{
  "n_layer": 16,
  "d_model": 192,
  "n_head": 3,
  "n_kv_head": 3,
  "head_dim": 64,
  "d_mlp": 768,
  "vocab_size": 2048,
  "activation": "gelu",
  "norm": "layernorm",
  "norm_place": "pre",
  "norm_eps": 1e-06,
  "positions": "rope",
  "rope_base": 10000.0,
  "rope_fraction": 0.25,
  "qk_norm": false,
  "attn_scale": 0.125,
  "bias": "all",
  "tie_embeddings": false,
  "parallel_block": true,
  "init": "orth",
  "init_std_qkv": 0.0447,
  "init_std_o": 0.0,
  "init_std_up": 0.0447,
  "init_std_down": 0.0,
  "optimizer": "soap_variant",
  "lr": 0.00524,
  "beta1": 0.95,
  "beta2": 0.99,
  "weight_decay": 0.085,
  "lr_head": 0.0131,
  "grad_clip": 1.0,
  "warmup_steps": 200,
  "schedule": "wsd",
  "decay_fraction": 1.0,
  "decay_shape": "linear",
  "final_lr_fraction": 0.0,
  "batch_tokens": 65536,
  "seq_len": 512,
  "doc_mask": false,
  "train_tokens": 174300000,
  "steps": 2660,
  "dataset": "wikipedia_en"
}
Each number is 128 + 32 x the weight over its row's rms, rounded and kept within 0 to 255. Layers, rows and columns count from 0. Numbers have three digits each. The size before them is the row's rms in percent of the matrix's.

# layer 6 MLP up, 768x192, rms 0.119, rows 0-213, columns 0-63
099:143113094105152108142089074097197068076117130142136120147133117079110076096123131121138165182124156121122157143088118103118178094108167126109137153128107153128112164185127125098104086122098133
102:144110144109156106086118138112166129255176101102107117162147123148117118084095098141140118095105152094120088079097183129115075108152121119126188126141128132084153136134168123059097117111107146
098:104156106152206130117159192094194127096139106142148143160162130120087101167089106147115111107119116113140115131127158185095100145034101060113128089105112153175168125192108087087082089149172178
096:142091165115062109199144156107139180114146124179094189096158132152146132160146144088152144143203145094093134089196112133083149168173109108115088140204068141159120117090175100137104133128158128
086:135104125140078148130121136186091072105095113164112047217092109171144044168100078109148139169192126104135101116120167045122139160108120131192176110120121097111180126127096134145096177134118115
104:133151130155127071138173154095086162137067081120146106149148124136155148144181109116113179146131126148064060139091112158124156119111111104108146114066088105143175127072116112134123112183095126
097:171145075143162163134122098144135131142113128154069123173121063136115118131055167153093067155128104059147148099113135138105117125119093155152154089120128149076168126135115095094161158071123102
093:137120142164117150118154167045124196103104122141128122179101163181093166139055180088121077111123121219148123084149130067147132138144121154141123126154121141076126097168106155149114128121088073
099:099123094135148131146143149127146161131045091183153111092140150155126186176175120098048161123121095105066102095128102090106139105124100184109106160093096151139077206189141106150160125127160173
102:093185204116095108089112117081107095096102147168092129091176144119102074109087089109102143136105087113124149106182124094127112111098121100123111139154186142144178125088138155123158072128166096
103:150145159146132106178194106149092116191099105146082160148167114131150175135127123151165142078179161052135166089129174102203155110099144219067119125133124105144069081125178091166063145149096145
098:073158133143119150062061137121159106132100151113146151111123137131138132131093134098114151130168100140181104170181224072150053119188138086175170093070147133156125092152149125111098159101141122
102:187153126076123120151112155102197167154122156075121123132098124116145163093128147146173149116177150137081133117204148143150089164104087122107093139127082081160141112091128129093075134102151155
100:169100099123082116127135103119080109123127208098115143063144122128166137151154132130088175170140162122167082110109130145103139130132092110187134168098167095099203071094138078127139106190172108
107:112158104097160148107145062110176133129184113083164126109135144150099196091101175115086065072117128095148137126093153110069142156054140137136128091140070070101088139094131098131116172083151179
102:159092124138116108079122169139106099142153122124112060097133107173160142171095139168108131143122081101157101121136121131137100129112102127173106122121163169175134149115109102060113103118130145
101:118137098169146152176108157102114124146109165177179104137148173115124116170145136152117145164088095068130094126145138101049106128150091106122185170127142105147128121107142115128106116111113157
092:136133058098113149155124167179161092138140113144106166141091105129117091116037147144118099131146086118141141123166167171122126104096110136100189166083124140097080066134108113160114122089134042
093:157112155104121132140159105108105145094072065102202111114133154125161158091161120126126093124120067095177073115139175086134108164156141132148144194100130098114167120140184155171043213150105111
103:069134180104144165182093177077141176138099160120133125122074144103141115134128112114157085083149139111189165063083099095155119133194093126138135130166123175209155093146118109110130114104102151
100:110114173158110093107128150099153098137106110126136129100143194131118104161165103102146117091066091074125151119132134130111086152187116112106085190135136168170144124066081046160098110099128095
099:120134088115151150147162145163135182112077202096133115060138104127188123117148130144140125084140083120121142101191090112123111171080161142108077178128192095108130114102147088077131083176123097
092:163128098137139104172088101156126090117143141138160095077147049112085119113140142166096212149083163126139130083091119068159159148123118151094133098204134150168161078163108093164147089146160079
103:093116160141166156171071144116157157093200075110129081118128099145103104157083135086165140165158133119123088121190151107094100093082072120163115136206111096197135093119099129125126138165137113
107:109160136152152109114115153110148146165115109080108141121138096128099167160119103147153134101126188103141197131133068167129188179041170114146130060162052093135127186061112136129135094131148141
097:095141149136090105113163133133121128218105129072118179119114152114064149112114170126117166096086130132124115105147085135089109139118091119106058120188130163132134142120170101154149124126130175
108:107151144143142114149161192164114089113157190151083129101146135131137122110133110186107103083094151107177118107086188205106141106076084160084108126158147110112138079161160058129140099051084083
101:125140116063120086127086140150148091100148073156133087151144148157160101230154127109065102145134157110181134213095127084121206063147107127160093128122105096150083157141068109115167123145163166
097:197127119169091115159130125135129113111066107160132146139078147118162127109141146098120115167170149175155120132180125059097151131086044080121118168127135136096168116098192089141089122101117134
102:134194074120161112214101105097122158141185093082073141105113107095103129197089088145122120104151113133167056105100175127067127122147157057129081153083151137081164167090167110137093096164118107
095:155104122103091109158116116090159131120172124090081094132119207110125108133119127129124121119103131052106177140129116134089170115095140152142083175120183090129190151089135089144154103116102140
100:117088178140100129159148118083128140162134171095119083149126116119147157109136146106086092133096100122110124140116121176075080173126158180164184065064137112173122138119183112146121177136151146
095:114153111128054136147147148122143122143135128110082131126143163107139106117133096122158186120169124088189089080144168168152108145123106095162154031167089157134087105110173121193070128100091136
096:166125082135199133095191159103027085085120115105134196099176142111099118104104139117115079096081075213123076168174118106094135051051166130151100083126136149114098158107118107127103134124166182
095:081103147067129097118139151099126096104146105111186122140097105054130145142160161149145152139154092171138129160085124120133094112149113133158130106118145146170076105133134115170077193055141111
091:163085168106086140124153142107124141111097115073172178154161139152119170179098096122150087187134198098159120167113128079102137113130113097092080105118135101105095131122140102122140139142130120
098:123096045154124157137174159056134160139173118121177128135108112120203077148168110090102099120155084135126124126086137150069149137138174125138127074102093123054083182111178143113165151137173145
103:130126112107141106108083155084104169133142069142102174112171129138138119113166072117141090197100178152130097103150110154136180123129045117114090092117141157155118136122130127123140154140156188
103:113102140127107137156123134090094133107111111101101123161109149138143180161143122212155143147115094092128120139098181118097187106171177120175151164063061148101136136188108118137085091115124171
108:137162204100138094119120119105104135139096156091139103091130123084078125132105137153141183113091138146126151120127165081105152158153118158165116177123126078125119149165126129134125107128104126
097:158138141087110158095112070171151131173082121124072132064036087094132133216145162172125150083134155139103159141099174119134143121152154150141137183164145192140139150151117140152076129148097112
096:109136115123085153187163097110133148125160148108129136075164087141155171129086122173147146113089139129156065148167156170124112170075112064149146157114168055097122150134129100123148112166130075
099:158086154123119132118106131111131073177140090184127116154102121164079113110129111131137108068135111106122126098194134133143119141094106146183114081164076158099162130109071134185129150228151163
100:112138146117165087137111091178089113129142136125160153077100072135147125114153075183109145107140154057063142144157120105083120156174107083168101158176095113136151069105124140126154111104120141
105:117109106150135139141126148096103131124118064105094092127134115120122096077136123148143166159159078086102124116132146091098156172164179205112137097149117165123079212123120121170108148184158146
097:117122132135143153154114086161172097152110164105153127100138088101166133108091107168188087191176120156118122173155137095167175089106169105150076121178114145131130091110137132040189133089127193
109:153104125151134076131140128094101142086102107141146122104163095127116191101127084080120098128110194092079148086134135131083102135147187196122153187091202139106132147127135093129161131071131097
101:073096137159131104145122164123101122165133087124088173101115127096123135080166146114138146184113062136120085168106194100147116181076110134067153128144069150118156184132095121158102187108127162
095:113157151095103122137077204087122173140090157145193102115079145128203115128138148072153120142166077160166118148143118128174160149111126144149120169137082167138098071157171093096096123123153175
102:170090097118154133146158151137163140164139129111124106127172074116109161143108151154079178150161135140171161135107156183078116087119162194094098131148133166163171182140113096077175092099128147
095:088143106158150165190086140140135127149086110089187165138110138110089097162108099145100147109085177112107115106142186150118114137121118106155121158166159137156083132185107187074159093021138079
104:117117144154126122155064151123100115138157056212106172104125047179100154109154119173108105182112133151044133159064135139117076142148097118122166182161142140148077107113115101133197124092097147
094:123118147169090140111191160132110148116145086161073122155097118107063132230144154154095134151121168185129111116107087139100107168143123069109140202094083135124103193115101170098122144125144179
107:143150125146129139096133130130082089163179145141149156119059096182143125094107140148146132110128159084107195199134129083038140164138147161142192202112100119121143170085149132125166115135160156
097:195132103155115117077136137126096159133117159127123139158090132099154117199165072105105151153137163143120088132066105072093212091156091147139098098134092155136077133092178112098091100090182105
101:186091106128077127145158108169088131064125060187121111113165070109116141228076165103101071188134127137104061129080117136119123129111134138143137114124147127101158098115139150174151159131169141
107:125139121135174113126160159096119203170175163117097143106180136122125118099130142139095137076127170191072107158112084137119200133171165051134094106139091153158115153138163172130123125119074174
107:140162094149128165154105132117154133086118113144141154125064080180154145117134154130143190086130149172209099095113076136092147170138083140091131074130116112087143172131131114066129107152123138
101:116094143075128121154136107103098061103100145090111141154141154049086165195173063150132141136136155218100140170107175151166131084120118201068132173116124144150135152130175108136174147108074156
103:116168150133118132115200117115163113089161136108112132086105130073155117159155144148107176102069182104084112063157101139137230179101125127096112132139112122140135068158137124139164106171142113
096:148092160115131092190134159122123168161130151111130133130102135088130129107140149114141139126121100083118104089142155167147110109169098154081114113085130099122093138141136162188117160112127107
098:168124151108149114126179173160144114123158110077186166106128143129146136113094093152120118141112163100076105114133189101152149119188039121145098121111110138079085156146078142101086107177146090
106:115177157074111135135127135130100100102110068159137170144142097087089143151134144156172068173087137139097144160086164127141089151166157079095116113080100174119124109129095133070066105116128201
108:135069114160122155064106156111096130142137134124117131060107064134161181119121142099158165146094095124155122088117125061126187137139121144152129110150149131073123062186145159161151147120120128
107:188168168111134083132131149103166068147128156164111123102169131082152141144158122145102113154142089160130150150129116080089102176078124206111178098103157134113151126158145098097043133153138109
101:140100119104113161164100099169158099122142177126180112122121099093171070133149122154156156123203113149148167115111051113177157105152129170106204193177124144075125111097131137137121126121139104
093:163082139158046116159141163096133121146085150139116059110161165157152150128108088108089158175088085086155123140153185088159099152066126064084150149116174130071131132090175129113115154144135152
102:088151138126150119212081112133159194129153192117157067130189139161140140172131101142147177134149080112130125074150117202118134123130154136128192102136118151188124118174132139098165172097146132
102:130093159158086131134112109158103080142096170101145090129160162071117142092123065172112131122128120095116110151065134099122092139112092123143136155130108093132122158133147165162093094081163147
100:125166129123208108154137143136100114139071092134158123084101095070106115144124089101098197109076134111127167135174091094156210078141077097174125163165127169129131160083172115098116127125141083
101:101102109115156133071078111099156116126212093132148099164162148077114086157109076090116090183189139163108086148118143096144148192109120096144107159143097124115109098150145135089096072128109098
102:143109123113162109124204137079120162131103157150134135163112127165115098104080140110150145151089132145169111122191133201106123136151130117179125112087149131135203106074074093052156111155142179
101:112145053086133164147138089104145087088133087136058110118183147095142113114119124123114137175117120125141122104145124156136164094129094145119146124127084095136160083106118063082138102180127200
099:146110142112138166165080156110085076113124127097058105098144150109103110144152115169122081106133114079173141124091141112145177186154141093103084093154132064080091117073106130100171126152109123
106:109146154128148136166200093121152111128145140137057103162123126155174132087099175154086090124153167136132140090115163155107165147188118148084062148153172147147186145164100122160125128113089095
096:166111162086105097077129091137141086130104167112076106144141103170146203110159123122130139135168133089110115159159150160213172063116159149106093196150087107142209137116144122128142149176103155
103:112123127124154118091124176106122112171142208106105114150130127128143205166121155164117176126143102112127180170086134163084141094108142119123171106127155118103171118156139143080166149119094158
095:142175176118092130086141148142091121126124124142130047114104142102158144058071053134119178094075133134101155132104125107111109125081104144156104133138111186153166150074140092194137185167125131
095:133137134074123141133166148133135151126193154148162110070110141155136154134137131072136049068190132170205141082159109061189097125158098156110113143100149101161103119083148163094086179143128172
096:102151110127138145187151152153075106100150059084119122133086120099164160148130094120151119044173120115122196092098104164138221125107160119099082136171063221169087135179156085144135149150175129
098:207163124030094122105105151104127110104181142120164129162107102070116190156094153093187173153110072126192130110134116076064123131143130162115094117154151108121161111115110129057164127103089125
104:072146161177143073203090180108090125103071128119125162193096092110067153109116122145131117149139176104136109129139095116078116101157106150108168081087116144073123149170164087186101180065117114
104:094138119130170179130094128140196051118139110136113121116090107143185091135128096110160166153136125108060172174150118109129178106170154139095075141115170136160109145132128077112149116081121208
087:111180136157127143177115085089173157114069061076117131128159123123164125094084165138223088163121088162085111131094047144134168140073112093118092083188138104147107099147099113079094141134154177
113:130093081134123099093115138191169204128142122102157152148117093094080162137107116110127112196107144063155127098209130109141116148094156108133159150142158117104124161106177131162111104109142135
093:156146115140164041102162127122165126125112096082161171150126145114123228137164109078133111188190159128108099128123141090164160152116073143163110143099151138115130181122138134171155141166169119
097:139148155189114095180112084137110145086140073143094090183121128165048135172077108147169154120118124136162150139111143088119106080138175139111115123055100138075120071116131106155108119109073126
097:103186130093129122176146128131054111148064159144124126159111044097220148169113167121119137173088195159161171088085142104120109089095118150127122090123164113124145108123114154140165122141092071
095:137127093146120071116125098103210129144139066149088133065122149179154092143076179178139061076145121154115154090136167138049219122180069133087123177112052140103108166137111110141144116081109158
104:122185058105105126123103127101084066137097131125146187131155161112100109102143114140078115195117128142110104164125111149150181100151140153139073167116186123061054127120116146086089121176129111
096:138121174099154131101092161141172065156116140066121159140121182161208153166081097099122170137150154107145141188072114138135121129113086170125081132167130102145067188079167135127076100117104129
105:146105122125121110169192111153119128174110112153111114068147161089155113103125097215148103145093097103128061149043146152098120131083091093139129198096144166145170133119092186178117097104151125
100:133144189153194125159145158101119160109113074109151103138132096162107128084098042110194123204134107086195182109125178168121113149146141131131172113140110199153072095129097158117134182101107154
100:138174183148132102138110156087094142101138168128175134108123178126132178139094099133185172129132122146179092173168127162065171095086125166172096085122095092092072108133177117084085161192095124
097:178160107108169061144139122115132120122159149154179102114162122082125130152154132158130165099118090096154188143120156154128148155067165142155148082140111128130089185115131063158124151102124129
097:104120130146102120119095086127032085096144101153178140114114115092130183191152158126112166074147164095125095108108104107139089171110119140099159097084131136125092132175096096127152128134112136
098:141134095166138135095182228092173207095048135173093143149103131174117128104091140111107130074158116140135113148176133114088114124072131057139127109153088101207117168174137108109115134126121128
097:119131143069152118128119138076112166147093158097123141106133164160136216184182096095081159108135139165033141101075158105101169117134101080136148126135121178084106126160164143143139080130169087
106:094119132151172105153062102184185135166087159140102159131136115117104173151127098162161149133133136116114172168190151126118201110121091113161112180142120153158130153080153067111182087154141066
105:051203149114097142195181134189176136108171150165086171130137145115076101117135097144143113184106077171115094194159130167115075093138086139119110123082154151131149159146150111149121136181147165
105:116131181135135076152148183138135112126146130103203129137167120122098124087080066076142129125139133142143130188173170115055138130171112140139118120069110093137133129133134092157129120092136157
096:122104112097100160170118081115098125152166087173136141128122128124159139175143154138160158143101122090123106107130154031050111073149117143100092121111168191082172117114156122172139140085151151
095:080133166124141094118172154131128119072136192174095162142133107189158114125164050137136157141151119126137123123198191095132130099187181081139141123142134113078135111160062124135163098132109147
104:109101130177065110102165178099165120145128103136161116092119108049089110140157142116134130152117155146112168074083152086117147133160138150142109175131130056128128132095103087096180111116144175
095:105168100137123119206061080113150113103140167077121128095062129165171147138150095090168097165094151121116137144146135063110117132160122146101142170115085174176089144163127083189122070101138108
103:077185119141151141090115103120117184126100100183095137089108126105083147087099136140097124108129150139074133154137101107113151148160103154111127146133118127154179195091136115170118104119119137
093:125089100134117069160132164158112129148061111118062125189127147116146146120086127124090178133081088142145145117114088120087177133131137107091115103140093144140078177092155061112167100094090103
094:060147150112122099135166103122172104176153122164134156086144187123184141072151125113134165140127104167193098179131129147164089156125149180182131118166215093148112134089122092098151116114145138
096:133174137114098133112132101136125106140084119170107090133098195134137100123161070051151206086129082086085111105094117084134168112141119127150071219201134145133102119115127115081092127192171134
101:146106145130152111139150147104126133135136103109111089108163077097155141136141131171132135170156149168118142099126044117136151132163079080158167175140158171123128130116132115149143102113083113
098:147119144104188115067106120087150204130087127153145134120118117149190107184131090102166167138155099124173173155150153097167131120145068116130146081173147122117177099140135057118141089113122180
097:114188130118203164172134121126078041163136135103149141144134131167208086085092069166130110169155109135065093133083118147114072125123144109157154125117086176141107115201120160180128096132135152
108:074108139132101136092109133121090130132130103140072075136078094096157169099158144073099118177145133140135102190124146076106129141147174103163119148178175098101135103143128167091137083112142107
102:171130126111062106200137120150175088152103115122184100122168123096125137143109134103169145097126146063132094143085152146190144098129120149150160073102047099134103089085192105177126132098063162
090:152101116083127092146178081123175122111100082098086132151128126131164118171122119119134080162155089078176138146105135120114117089115093119132134187150177090136189111112148024087143135087133182
097:145154123199128104084093112105197177106149167099146090104144165117082158134142145097100151079188110131117123121101147067121131155081131091113079158152171186117148128175126110094109147090164135
090:121110141075102163171139156136122092082116096151109151074142130125120187139125172109151086138172177098131111146167125135093121079144035086109108121176185081109136103158132167124130192142093177
101:151125117151166105176136190169193150190129085115161108173119151080168181094119116172127136108141059088114145111089131134128152137199076173085153096132090112085160137116101104111069124113143199
088:176146146134145106137107124090092152138098097121124046117110121103138157171088138095184105182152181060168113099123163113112140114158125172146158097156128119171164125121113175094115137129110107
088:097153128155150092109188132045141082147152168119076117174136150103133182137129077067121142092141111079145119167115174159096128106057092138072128165121098118095149180128094120109154127120180067
095:123112088135199163128090144139125117108127148072046094172103083127144066125093117119152143121142136060148096127162098157073108098150137115129070174136139044093181104121103099114109090099107144
102:096068156156125118149105167121121118149107103143150150120082083098111131076150097129154125106141136190140116186115121150104140167173206076114128157132087109105139068082122071147142107140121119
101:075128058131126086130142075126129131093143097118122105121119087128094146166123191085124123130212110146139126123032151136146173188132141103111090160120111156135131170130192144109130158145157090
103:143117149089140164129136131118135109140143123162034147085115140121194099154147147146137162141124139165118085108156120070096170106103111123106154158168078159071133067121173113181137132189136130
085:128195109156134094106172124116065127105187112150122140130094114045072150136115129082191131118123143099161117083143175102178138127107142073142131152145098107162134150122153166137094158145168116
105:107132111138135187179090142115126097090087126089177150117155079057154112158135098147150182135103080170165178133138138215114086153189113146150095165129132101161141078088126101140054070130187122
104:092142085118151078201142104067169199136115035103163081168092149133122123102058134116148149072129088160143059100112150107086124105102134132102160152179160205053143104166147106089063139159105135
089:146146088122119128075127101136166138102128122126101109186093125175117186186177072089132154157134135130135126166131169116103090149158131085071082087151106077099122182189174105140114139171124111
108:110061167110147114100147167145110165180110125148142127102108156120116134122150088166081165121142177094142052172146094155090140060111131122137154022130120108108156120131081083127141187092117128
099:110087121145124138155146089150129150084111133084088117127095165155176178169124149128136172143107137109153159121127149148160142085143084176137125194146098157096117177114163171153137122185118117
101:132109139126095140130086202161160126098081157105115138122119124149122094072043080136177145173133121165140155153111134107112204148131153197128086154098121065152157144141093136156119121124142156
101:144084112125139113123108181109117113122119115131133115144152196106109174074149097150091135184146125134156148155081133107163127111177113128171143180095118127172093143163128157105117166128147156
110:144083114131086137118172134078153127079151038134144120125181120117120154141201044170140162153147121087118172144119117086184068157136066145184107175082097156177135127112134086133131146075122144
105:117105138108172165142107159149157125122116108120147081114106090046089118132138119190114134157089126127129113086213098087133115097109142163099099110126081060154197068155142098128135113156169147
098:090154119110126148098140130134113149128163117169071137112073158075208113074155194126145164142110147148137118114134110136126127100137017151149121163049144105099070147176150078107045109130169142
093:134129128148139110166159064187148159080176144093138125173101124109155136136153085146135062099170156173118121129125144199111128060103089129062159172093160099150140094128111149149118110092119120
103:117120067132154081168084143119158109194164171144182118143082094112184116053102140097150127139122121212083139128128078137137107107169112112128159103142130127105119175113182147127136074168112174
100:149094125140104160135172097110101099077112163131119091143060150036119128097129115104114131119133084175165155114090127150165091133216106138169132125125068102161145126120144113109113125136139165
103:130132107111149121168150170169073095181093149127071133158167168158142153117158128108147068124129108164082067134124135125097120107170128101138154173158169184165147078087111145161143092105216151
102:083076141139116121160133064124148130100127069158097159126152135110100168088136139131124165177134143087133115085085172131099161121168114185152123158125103137123124135110082078158131093086136141
099:115200072143098107115135165127115100163163076169103146094093108129137107126184139088116153103110123137110069112119086111143129163058157116110092131120068121150156176086131174149125187154097152
104:092121195087164114175137117135103142124162115092114148153125071128074155131164136108098160127142095165138086124103200104085050198109176102126076137167134167142114140123122180182082082179167099
099:116116141114117126143139149129116169103168076179124102126128160108081143094119170123161083109125113111142031119143144066087170209196123144143138158073196082103128138134062155151104141133126150
099:051136092135096233091147181133151154138180131127186154136143136140115162105125131168093118074149115112113109122099170112076098124108093086120103085155091104162095190125136151163065111130161147
098:081132057135097129091126183096179182139120088158116123160149128125105128170106183144099111134119133104102060116160102155142118089089112131073146139146114119081174145140142107121057185107113085
103:143146070128165138176182106163121122138212094062131118104148117114097162151177107113108137138086154091136099070215137134114159120138092126080080119157111094079121108159146123175166098196113112
094:096110110116145090174082107090159105149077141179050141161158160106068124087146073070143130138127171154166097119134140129148077068125174146126103135110150107059176153202112128127086062146071089
103:142184150152140132182110125096153108123150152139170150123109159136138094100153128190163160074166120160127164090165113106149109175190143113102095132112106170143169120133161140132121087202149174
098:086172080122161118159156039131156145159112137182112144114129142101036102121148085117122129179111095111105156111156150148112111098114110172133130170127155075069121098090143084086131152116165143
092:156102118128116191096147157145152125104095152162097124078101124117144106127058141140036122145184145154104128103113110081148115083148174191151075164160139142135138174188173140141146179109116130
103:133142145136150125167080088168113071058078082118101080109170114139129179167110178138134158152087107156136126093139156112120127069080108136147182095115160119086133125115105106187123080151115117
095:102159129136164096162222155155134094104121120148150128195148137099146111099151082128138142116182108086120178152102220098078091128104125106135183130166149087158159154068165095122097121100058138
109:068146099080134109164162137098172154114177126145109111139167078126097156101144064082076156126129133162078127153125123098151112127173136143152152202153130109111107142127141121129109139159127126
099:119122135173123120105138114102057137124140131117151102121196090151106135176095169150138120187036114098169146086106087079071123135113165142098130185129166146123090133142160117036144140085113128
098:160108121155161173096125110104160082136118138114099144125061126091079087156115131151152182073148109122136175172108058109055116211132127164159126137208108129114101141124079125153128123082170152
087:139137120090108118109090139125134122119113119172120155106187113186134140151059176146137107151166057126119134127096166128132120110141100123087060066092110140127115112135163138125128138151108145
098:168142162126125120127128141125172092143114129167156110136133112082150118158201159084119150170146098151109163108138126121076177161097148088124104142125090090125136109153150161118104137128167154
093:137152171097107161112076100195142152203183152146062122117131163160135137177158071174137167141126045089147133103171077153145140101085092164109117145101077101078140117122152128164082148165188145
102:112089087062100150181067126131142126096096113150085151124094103145147142156117148160140101104132160140042100144128167217129124118089164072163091136140182171071085172200121132113108119173155139
111:148143122138136113130175126122145145164175131118087125135110195126111137147190123136147197089117120081102064144117113044132154116089073027099124135124134104146121103135159146065151107139097180
106:128126162141131106146119152099145142099184136157170123135160120137069114107102156196136099134157129108127144097089094090168117079110140108112169084154094136121137135085177108105130153094147102
106:115137152157164165165118134090114134136086115103200092194112130123115142100149123167181123114132149199100138115124147130108061053106159147132083135169140150139131131112122143158150158151088137
096:084178129175114065108139118081163068097199145172161147115091115133167134173145190089122163077130183108109153101142142181142155147094101117158070192132106134093162157101100157082157129173136100
091:130155115087174155116132183110088099141158134126097141150142109089125129155083091140121182175123102124148115131075201108105165110166141182138148117139117092124118127147130137139114109085104095
098:154145147120096192045111091122171123189144108145135129118078096086193155164082098198085122129158083070183113153159083114092108114139124116126122097114121162116124064122101108142141103118139068
095:122156099061140087124139165100129098097136081160143084113179166080111160101127135088135104142195140168137080112153125116139175105140154106161136142121171140107133159120097168093156070164097176
101:113151137136214078114174099109119168169136078091177160100164107157118062122119121139108171132194182112119127126096064113097144127148142183132154151183094176129104123063115120137062175093093158
093:116043148084186118150112155108134162139119080074181141106135079097122167132172157101169106133163088094062158151100130140164169123130099131100143131117085129148154174122207089102106054122100120
104:126164108160121144144107154060137083125081167101105131182120131148107188065140130194048166210162144161115161105104151115039150130120140154125166116112166156141127173091191101133100060164128127
095:167128135123173120157144146093150132156057107120079109100107057102117109073122134115153109123122165140108159080119171134115155075110142147104114115083163161120118115124107152102104166141166101
089:121085066148143149106113110132066162186107159179114094154142086096124095127079109184101144073160107091170107091159111062091194139148126111146182156177159159136122110150148084122127097122189129
092:177092085124102134135109131106147111151098127103087133143170188133129124121061170141140173168142155092147120152162153117122112062174079157153136097110169144127152172130106133092062161116148157
096:168175104114148172063166161083162145145152091154128134194062118063109119058138113150119191114124117117184159138038179150138142093120173104133131155108092136153172108108135170158134082099113117
102:135204108065166112160098092122093105148141134153117096153120095143131090139141132074109180177192116071147058127156114084124127142142118078100093079184114129090166082132199179066147132142172145
098:089125083131161097099159129215150124072144120167075155137138117184173132151143100169216114099088117120113117087032158118149119123097194120106139146146089128144103134153164130105190108108109161
103:098087150123123124133183194083161152132089079134113094075138127149148134180130158155105150121129138210082131052176096191164051101119095134166150149130077127087156150134145129144079102145109132
098:153174111086169112149116147154118117124133091076131091120113128134096121105126111182148106169083116166161108135103110161144067174145085141145192193077149042141067079128093114118136165111106102
100:091086083112124110150147108150112150197149097090126108140146095127101135127085135133108120188152110138163136104112143095150129166129071178058135137133193152107111149128085117143141122106129157
089:101099161110097134142150166101149169118150090141107140126135053156166159110108149125174068165156083079105091152151090132074148160126149126135132123158104133115160147137167147140141225155139098
099:148115170112168111167137156160164126128165060145157113128130067084184161120115100145149091128103105114117116121152108032163117138150067116126111148130089170165125117194114137154116167135116052
110:131102112086110164162093111096104139111150102160134104149134124153144162154143128093154123135113110144152146127171154146146166120135133113164102138082095123135182083136120113127057143179118137
097:070155164077166058169073128126118128088101163090151126116100161106144109080113161111134111129109139128154119140136171158109130108123164083170070096102048102138111133135187100130130127150081172
091:129151114136110123176114136121139101109115123135119088115078144072125139114159145140091123151080113217206145142155180129176118111163218088128156114091184044131117146159157155142113162155113118
092:114119135111105146113126164133099073137085109156148185102118157091118105162090103171108140075051079165091097175049155105158099085179112140145176142115132105144134098084098075097113146117110169
090:182140101125158127094147126138128140181117097128168169135138080136177137096067165074142114139146083152133158121089165112116141107118129135142092168174171079116137141161150111100066186158135076
107:055176123168138152153133174114096105106073125103091162148102170140060102102083048174085083139114140111122122174108141130130157146125125146111173119135101099081129137157082126143101132128162170
097:057101162162125126145105141139075110050139123076144110118123152130112078150139135139125148127125166119137112084097128171142176128125102150114081076169161171130078157208143113161116150094140175
100:174147143146110112165128129115112123064153102109172145120143143067106091057133141169135154163119104147093125129127098147177095143181161120118115109115138144113112215130051134124144119128172206
102:102155143117149014092090109145138154134120166136091124183193093114083198177159064154142154074149153112177134184151080086120183119167131168089125133161092120108115180131166104129140051089120140
095:134108137148092122141131096159097105075177166111058109126119124133109091134108063166106130148150122062112105101107123077093129037115130172153152151067103163158167113112143131158159130110164141
101:154116115091141145126204182178108132154146061170091085144112141111095119094192140182135135094178170116135153131129137104103125156150148107207099117126172108115101097185082157159119140146146168
098:067152113185124144129095120124153102152139144094141143110126187128133145146145168161156141067060115121108168142141153106109164149088120133095085157103114139091142073090148065158110148149158131
097:133184153129144134140120114086161155161166136145173101129154114139123143124121102138086092125073158154102132151086149087091151127141103095134159103121097069124112145070102090133147142112209127
095:127099099132112107089154125106089178108082150097102080143147159141172163186151151148149111069143081135118108099145111133195112122098185101065220112099100110129124130141158076129160134154130133
100:160105136116147130147148153129146078115139124134139157147154181121092176116106159085102120114168185081090171084165140148106163077138129176110044133114149107110096216144130094149104118155150118
106:073113105171155118146162157124114131086116097164063118124072133189170155179126122084124148140074155129087160158096158151087076131128058140141193115126085124087139127148120118133072171141103131
106:118144124172134112144134182129054122117182134122189136136174105107111105141227130113140094145096179118088123082111123106107105208208121067114117137137164100144134065108060134149131149150107157
098:119129115105068110142128161149156140043168099133129127091130108182160152076138081143085085138109175133133138119127157162109159099155170116080107127118116111081093115155050143146118109118130170
101:125103189173091013118153153091157157144112111157003088113126174168122186165126151166163106114145110106118129142212140128131142162165171136119094172147103112154104191124181077105179080114163093
104:137199122123161139084090122163040110188165103121151072175075133161191110135128099125098128124125108134104110144133066065141139212113149132128192164188120095111115085109138139114076139105167107
100:119149128081145149120151172038110132151115141138167135119107159096124114123134113129155104159078132166148108173120155166103066109145114138112125096090152153148190113110210208088083144109168140
095:075043162128111155166119136109136137100148142083175105120075155144187089142147111150145113147156114163088129173165164130120152126158089157185147125142137138077097134122122120213135179072129145
097:111081122098124093098075096061212131143115098121103131098136106168073153133118135147166142110120116118121112198142101070139090164149143169124126128134085097163121135188090146115152135079103205
100:118164083167089108147171136113184127116127144180166127159122152105107087107083151110176153141123145177065147086104144141157148109109200096153103137144115142107099086121190055162146116129162105
096:109102144073184132154110136143160129097143096180133110112106098177182132133116132130145099101166090163090110130138147095167149110124095141142154169134060139188145096095162110138191110199126094
104:170117190113116130153126143121113080112128174116120106142192099149075128145120129080114144143166177100157139099107162164068151142122185165135061116135160090142129106091145049111075082173159095
098:154143110157160124181060121153101120140119224148106125162100105121112172175119126041138122191117103141138134152152164116114081119149148124117053086134137121156130130137129146104063107083143171
109:130193145164124141127109153093124122121160145087124145094130141121092174102122160084141129171096137176131041137108170109122149132127081102118187119129110137084118145157091047115089077184126094
103:124121103085121131061121149157154099159080183164070133106137158139105158096147095186130196083143138163156126068134115126116135142138117173157058124090152106132107120150135147116115129181129174
100:101148135189121070117123111131155128139178143087134112128075109123136133130065176156134105109122091079112120112172198137119137092102147122155082170108181088147142194155136152157080131116099168
107:173148125106116129150077139108112133132171158147164156100114087187079122115115108112166154178064103139118156139170162121171082088146142108135128129130048053134101131110163110106134174167155138
094:146156151112139155195079198070083100104153143137117162092170167116118120149111145159144136130174149135063175171119152207073147119087154118126119108143134133123169142092141121172093109126154159
099:105108131137093159084129139128070083107035116071157173085069153130110132127165106111130182125093115112175098089100108128085107158180173133132081065164077096157128155153137173113154121110137100
102:145119151146213188159158194155145171069131178090132164143159103138117147120125126089093154159121158070168078072117090189097176115066094089096131111141131106154106103118129151109099130087169097